config.toml
n_layer = 18
d_model = 512
n_head = 8
n_kv_head = 8
head_dim = 64
norm = "rmsnorm"
extras = ["local attention windows", "gated attention", "short convolutions", "norms scaled by depth", "capped logits"]
init_std_qkv = 0.0223
init_std_o = 0.0
init_std_up = 0.0223
seq_len = 2048
train_tokens = 1096000000
Each number is 500 + 50 x the weight over its row's rms, rounded and kept within 0 to 999. Layers, rows and columns count from 0. Numbers have three digits each. The size before them is the row's rms in percent of the matrix's.

# up: layer 3 MLP up, 2048x512, rms 0.132, rows 1705-1729, columns 0-127
# down: layer 3 MLP down (transposed), 2048x512, rms 0.0902, rows 1705-1728, columns 0-127
up1705 102:378495513510447404487553501467469520583416447505518476476484487473408574503479545569516488506532440468495467460426551527481427538471502501510536468526543472558479395408519457540534488309447465501500509500455550433451497492583454432460418546498508431429565467557476521449568430497521579526577525404527507449532531527504531528502463519457432509469484501479466526434525541523572540498550
down1705 102:478518519525514491469575566510537486486520487404451575498512450484479511513571513478440585524493514507439412453439503432463518473518488464503514539423606520499500430502489519531595467444597484507469452547566462497539467481521475483593569533406526598509526496501522490576460439558489450492408517521506411430554587495454488516517464496453497443488465377468447558459382453523562563565459
up1706 097:482540551520458523473620487582441482537428469391478485610532504460505534454551576472529510520518447570485530540390515499529528480403480507428424509381456544457560494507470403605573446521441480488456484582506503499467515568565531557428461461410522436547467515526464443450481523497555492532432503462528448429537599466448581450579454510500422461483420510449550493464443478486477505410479
down1706 100:488537494534549595458407464446479537516565483501514466570457509524604489481492509504393487478532562539530513539491495506621451527476502554495375549604567451521489431538544510552475518516580472559476522497561453438547513543481543615521562617420454501477437474488482564491477428478515493427566510474467520483518413544558578442375451561467440522522488550482596533466450567435544498445490
up1707 104:495496461497525433630509506521552502498545540489498469400434536449465501387505383575439449417525583490458426529425509389499424455481518476538498516479445511526533492480490573465588563551460500463507518632484481563510439522518494516486546577548483412594573482568520432479442453454487504454530511511583435575505490568564480498500588501418523627510513532536510499437552554494524486508551
down1707 106:497502563492446481501450540534459491491439453515414445455435551427518493403505554572478453506557508523448492480535431538476499474445540451414508539533504555580565501461502474489419475501426512459519502472469526536558410477469503530454465541468586529408437514455502489506507478526532501551467487564480531377465348358512436513529416516534590471511412490519450542483550494446459505514527
up1708 096:467438503512454518568482487547496413503466491513473620418422482403542483499475454438544511547472572565511584397409527434434559528525443516476496519371489418517549531410433473488457566449513507479475405493459509492490539513398414560478548513482532462522501463542507427483554494485527525572450496534463493464526422602577536478489499459511482389469524472507483495516516477404505552414478
down1708 096:504541461555523499462436517564567620437493462493510430513486464543537371517529554472522495564559544489503422552540411446470512521545511523505474494398531530606551526417547529537445496615393498513482485541434514424510496541485506558494589568502485444427491442480556487488451525542582512561508503395464469550360630479509518474470556506496481512559582447571519528555490500525526489549525
up1709 100:475472530503490465512480524489510453582498466542612502468483449500462469446424557481484573465391432428518502468497518511548529482511483493391501513531466384546555554510409471517569498521445403508466496527501539486528407484509537483443611416495468477476494554438496468557425450452497384479503476495508476383512470399472552556521426522384475544486474592450467424480423480581410433538546
down1709 103:441533551538457434482463452503531447479472517453472536529458483478511443516469524563423400445549526451526487554593536530568554576460664461367393417523507530497585442486501562608540426521471535481522551462488498502543443474453539443538491515465462537475401533613432508562525538480543509449522503486448473544563535547453481426428512449532487534518523479459451491460527543437538373520552
up1710 082:413431518522571521523425487528486479493580639539506524467571421484570498492449483447565510569493480517525445474607492534549408588558473480446548487496578540492497463557415535476559443414516500545478408632531519495546498513460597474488512510414500375521499505486547506583421506468422479572475486438502552498492433546539594516462473449446572513455470453437542453504592576462512557522434
down1710 088:561535540500475536461451567422483522526475524488577600533556462562492474482516462501410517585452470572454593474496494499418500538500508495433499575492487530510477484509509472455518502504467485491525473552485483475461490565461507501493391539438459451506410548492501442545529560483520519530573589531494541575366498483488621500539562412575451416495517510480464503544569486519379532573493
up1711 095:405551523495560381555617549544486521470512506533601361589621515504525666488496567537484502530460485502506431487436463516499454466471499536426466427494490549571458551606508518495553499501552421387616427526495468440428501538499318549522553545525416442561466480499563526545497482547582456517358551431532501398505530486562608605540435510503535476558527522485519553645536491472533552537509
down1711 101:534551481497460483464438447482410503567536525542572522557528522468501435493495516543520527504556536415463505490590460466473540499487391524471531432550533515513533464435508470535480487545546457514437558445442502493631469443576492472371487498475441558527455572544443567503494524465436472508598569491498583583520333495498560522447545503429565543530453478489465520491486518429522388509462
up1712 099:402495526524604369492469493662519472500522531530534495464535519427560582435604453362506408492561505548494493475446555519497491484455515538473576502482482513510493500460454559493502457481553465487473510503423534457460501494468532511492470481502520465495543576521521497435440502444455428426510484435410573443492523458552457578546459507584552495475424549371486509481473536528586468533449
down1712 103:548471536513599453545519561479551520459483553531366537510543471494501465585560524404553458550515439543518411550522415449492534526506523507505430489482423500539560492495425438495542423524490534453470500467498477448542547553510507526553554446619552538515592440514446483443370571529514494575421516547439471461482585580489509497421492436490503487446547484403528449537534481469465534433542
up1713 096:446486489543550480446448506415469493472479491510501573503493522498534463516428521483406449452471520455452477573501494564491485500538446554554452456574610432519496533554463482540468408496454422529573455551522508505495393527476453450426492525520514444505418499527441458511521437376357422437537514478478384506511459495509592499462533437448546476502465501541532459438495412527529504486456
down1713 100:485502525450468529464506479522468531502543514493507485416525478535506540552564500529463447570515516528518564428526518418415411557545495486494524625574518512478469426491598614501475474526493556457518532510413482529409472506575460471437492472474549516400482469475448557450520496519512473401444509471556498536460620513507506460455435504545405499409564507400420445497498497465430555454568
up1714 106:515447490581502461464519570463477522509488499476510410521481456442448488523597490556473452469404627517403502514426512565429441459522465508479536476453564501438386538459484493582552523525526528527450520510468513465470600490510558520585610509462530417495618447487545498515464528441587501511408508413482459438539516473430571525544494528487422516478493545498394392500478513495493494554494
down1714 103:511575502486572551470519533497541407459598446466511530507467487482488336565552493566391549618589471493472379513544457421387410571524525533577427475406438504578491472481444478473519490516524600437532502533542457534535524559503473477450470547572510556580517531435399481472520493438492542524495494541471530440474441493432499433423473488553416602457467561624600515493506598602440474533552
up1715 102:597511529556504462486526489561474469453508503566460578508502519511564504490569461495506501502565537475568543465614556417509440567425478457488417602545543580482500504514499539510484529428554528509497532460515479573546529447504433509575454441539632532555461555449494482593483515504436556492504534485606512510408480547532478515477462500616490529578508605510443386517569572486470547516533
down1715 101:450493504554450513503489527485501531495468529459493531538459483567566439502546418519456551481562397508463453460467491458513517497456512490493383537444563487473497555469397459451545503477508425447442570509490443538498528425504602491561528485566499523524414549499423561430573461485487512559634510536449499515430599513557565533571463515369471474466490531468516550523496456431568499527485
up1716 106:593504550580516419543498552526404452436497558508562553465533529449521512513541508546520475484504504538584530499535534544562451360478502511555489484489467449566518504488434547474476558457442447559506447582539421442539476506444460474530535418558504514502519431387443475479478595418472523371527511507406427552508546479453523514534518478512528565431519574462537466548477511452479569443503
down1716 102:481538482543495513467501536479492543508462560525454517607432524510535471591522378564433544499572529497571504563506452581495435558438432499470525541630527534417521504480489508467424648437487466520510452502435465535483487513525474468447442427482582442556476455460518478443451493431523540487501514564531500493492443588509434477511524485613480514510569477476486486488442536442518563495544
up1717 103:409461476520562507462491543499436475457497467553585644507507533471567464512556484481518426425458474417509426576519455518505498516498472498451459493504533507562580495610500524487461495610515478503517494492417478582543486486518521449558522473500409564504519496543524453455482529456493537502536503493526486551545565471401469554459557569563513502563468476503476504531497493511456497433475
down1717 106:531540504491496503520533497534503455553465446509470592496542530459451441488554527590412523485469505488535514499587530504419417560454482549443520511553471488477492532522563637513451418498505534579559489576544522467535443457498496498481499448537522553451576485485495490463553576444519565473602497536465487475512507481441482479452470506502539511511530469516578425497631512534534624474568
up1718 097:578518537533513446415490514548452471530468536497477477433471467548562460431444589523533507399541520457485525499501429468511438429466522587471537441486506530485341448448439547524512468434520462439388503546507430531495463512495476510393475416520461491552466547445494474508479515461489429497411381529471515591469534499459537488554454448499540419517561507481483490463500527566568529304542
down1718 099:478547544491600417462521490507497531486459500479469537584556556465461460481462540440525576573356476592474458454475599505428554487519562474522447450598540544544450524468566519434598518411585498541473593614533546508462471573558475492469514485457558499519536435489487495550487490556483427515486508482503534511483559455448635481523483493541436532477446512441503440526501490442500542496476
up1719 102:480533479428475511541482536410452560471538523530438541492600582517532460466472523480512522471455406431544555501508512513541439479528464491505577451488560543501540479459632476396536581513510520439497538559433437432567479454469529500508580537587588442581500446460452498480544458404563512492497521499471529418507423432563582454431499515572438502567538469498509475539461531418442529429515
down1719 100:560507511520548493467477384499473477542483419463440565477533476531537508469560516536453537517434550443483498552533476573526536441502511518484583471473483502565569501372523569441562480470529509397477590443524474496483528503506484502548532562450485610476487421467635395532400542539550616419403498478488445457508607483460463510472517481479463510458520456548445557417486473510517518515504
up1720 089:423457513605451370353590511498540542489383441532557389490482404462353519504489506536526526549474484414492536459514542475458455529524504489488523512466481477525412470458500465432468443526575451444437452456458506469524537467587549586461488504411435541470481520542489491536614515444455501512485496468425596510437564409667536409467443547552431496354522492492440571459465511451475494509495
down1720 090:546481549450470577647471464541486414585603539535538462494559532542523421491503492492520490501452561412572514544490478420509477530491548523526530453537541541547462604497516433434481485458540514438487472620530450449466453468439531517599489475537546522516474571470576514494550537492515593518540452515487484534590579427446554482498546588524556478519493521466507603507506591513494418564488
up1721 097:460554412454514476475507527445436524475546458459484549424468439466605516497496533558521452533489450516500541580472510496604591553543489562439471456546560526513539567516495551472544447464469479609530530552500456550451435448523575495442544476463483467506509437434511552517522474498565450514542551586452519541445629518531521503540416574581577510490532453446491510559523509389629462507566
down1721 099:546518590571454540470398426528502486528567519495530494511581471538532406527565467560579605447411475509479554466480444604614419455498453445491525498457441555508485446431491533398471364507616469480464526561520544405530444507446462440496516453592526464550599532513463541549533564457498468541552438527430446447451549527450503445498618461533502431454580475581508515437458531494471468529592
up1722 089:400401419494478499497498511417403463542560748518574517542471476432473554552528465553470504561512531447478578488456429494526513570478493601513461510446469509560486568530462491498652437467518468543513526500538511460470542521521484484472530509495503412451497449384439448570424387564553457408402538476514539455452482416511448583485596437496459433519453557489509466494473562538508542574459
down1722 089:615515481522532502549423438451459533483448456538477488518409465534556548428457514484399488566570531509535466536492472495488485518435616509533518511527511498523544599479503561524524544497578470524463446409506413620515542456512518536471554436612495373400446421511439443526530501511482521469427611420503466389450276461479534449534512436468415530532513591487496460493490411510515486450580
up1723 097:454571512553514363525459539506576380385487460501423521420466415462422529481524527414489503531462549579524474518425468476440617529549539479483466537535462413428507498485599594504464556604541449499499478554514506540466443540454528506523441539474546488585467550475433473457435558589492454478459505424537516486400496500460484415587523469522549479518542492488500410539534524473483500512517
down1723 103:570500539502537582478542416553450574469513454547454460533469486552423511546496539404495522438526487581518456562476523489455454500509458496513514503519539541530545437517546469489541474451540490447539437395506470518491460525509418474525458478554474531530517494525434563475431482479563493529556564626537485573506442473512514489490476508438595509549461506534472440530517508503495564401526
up1724 105:391498415513489543456356561482538473443431523480493549545454459487441515453479519436546541399541490550501425394472541426555545473552552513572544457458507497546422567500492565558448572591568485439490429482503472496468536558479461464486506452577437429476468496464554419560514465497602417550524468526520629577497615554414436373479475522525504389561337550479562511465524521498453436486537
down1724 100:593540507529467459518631509455509550450602573472535527460537508534549576462490469426432540400418533504428424432435540539487493589489542493506630543474474581499484593491468481509537510392450492447500474522417536530475469575444414593484451541503432435487645468598573548528468462448525573519470528525458510505587471463494613462438569555453499489446462531501417481452519552502449543583472
up1725 102:460464466555510603466548536487511558549561536457582411536492449492562466472499515531510547563499454589504522451442514464435435538569550552505467465450510449620574512556428577516444431475430441478547540456595501556568519486524551379499476465591494560434553555481469457524439470441532431524489450506557491466472508462466534436522508494514493474557494575624564540524455514487535555416418
down1725 099:590498499560520440514508525467520418480434473468515528618497518514569528461523487484505523462568520502406536516456484546405493474506443504535507481439450521511436464531542502593474490587546498536471463369441564533542553531471473524447500486581465492522505450556443445561500427492477553408411418529533525510450585540427451517486529416487458505556510583617605468439476468519471533452480
up1726 108:492500521489459545488495526479526544414542567452554468482540490499399441496430500429471473591658484491563384433506461520565495490424496476472500496556415498496474428500586532546468481480539520525547516581452509489555528473472519473533453468485479542488587460584536503531502495511542582618518506541589474564438455535470491541495482550535572506523525516548450534484516559459543518592451
down1726 105:411503497394500478497516437518501515519456462481466510564569527514526527500517539507523468506371509471488477390422458553482565570496540472553544564459511511452415577424540614482507539481544585502496540492502537424479576560494514382471481526478511469422522432547513420478522432589513524410489493448477482499565510553484569561535519578462445484477510473438588415558529483535554465580570
up1727 097:552505532479490506494481566451562507472508530395489537499610594543481577502455520518490570528531506462448587470338474534521487519531474468528495515582521524536433524481498483497536474424483468534476490520482442506608454520463507557499429501556537457480602444515577447477516558454470502514491478481517475514485513531466378471519449471495490484513501472533525466392575471439544466491479
down1727 100:477475452488495569586454484508510491494457507534527457466477494478495515536456549512553526434446490440540521448502552539481526481534446657398508415427478450471485472475472498445433501514517371513484534480555603499572554520453438468499490574496434460510437574505494583574495491556467440511485572474385513496501582541541589535480472510476465496473491489546487601571448467550434541453510
up1728 100:426494412468486442432526593579533400405530525513454471468524453498487348606534417527493529551496497507463480549586464434526554529457464553395538406483583468547441603514582563582459501518584423564524530459418452481422477429540506508528521570448500528480529465452554466529554504521490458576457523491500464420536466545604489466564487624522468498478465593487552511455444467511554486536491
down1728 107:511384480380473593506385403536494499517464429484478520502543438464444609431527614500533517481419553506487457561514482509469447526520424488515477483471534530476475551531559473504540481508486580522493447501506457570530482550487464569414511484530540524443474459600486509415504486550548434546450511547526519391475525486516509498491523532399568523490527388512514435442507442549449507448483
up1729 097:525545554449515399408489522432428513547406527522593524484489489530559419524484453384485430478536502530457436503491584462556484620467572388472467457509566546480482466528591456536521499533544488475521441537554581415499529481514438493508581371464556405404465607503487500500454509480512371515454561484447404526566482638473628556435500455505550508509513447461435415451486449499516441412568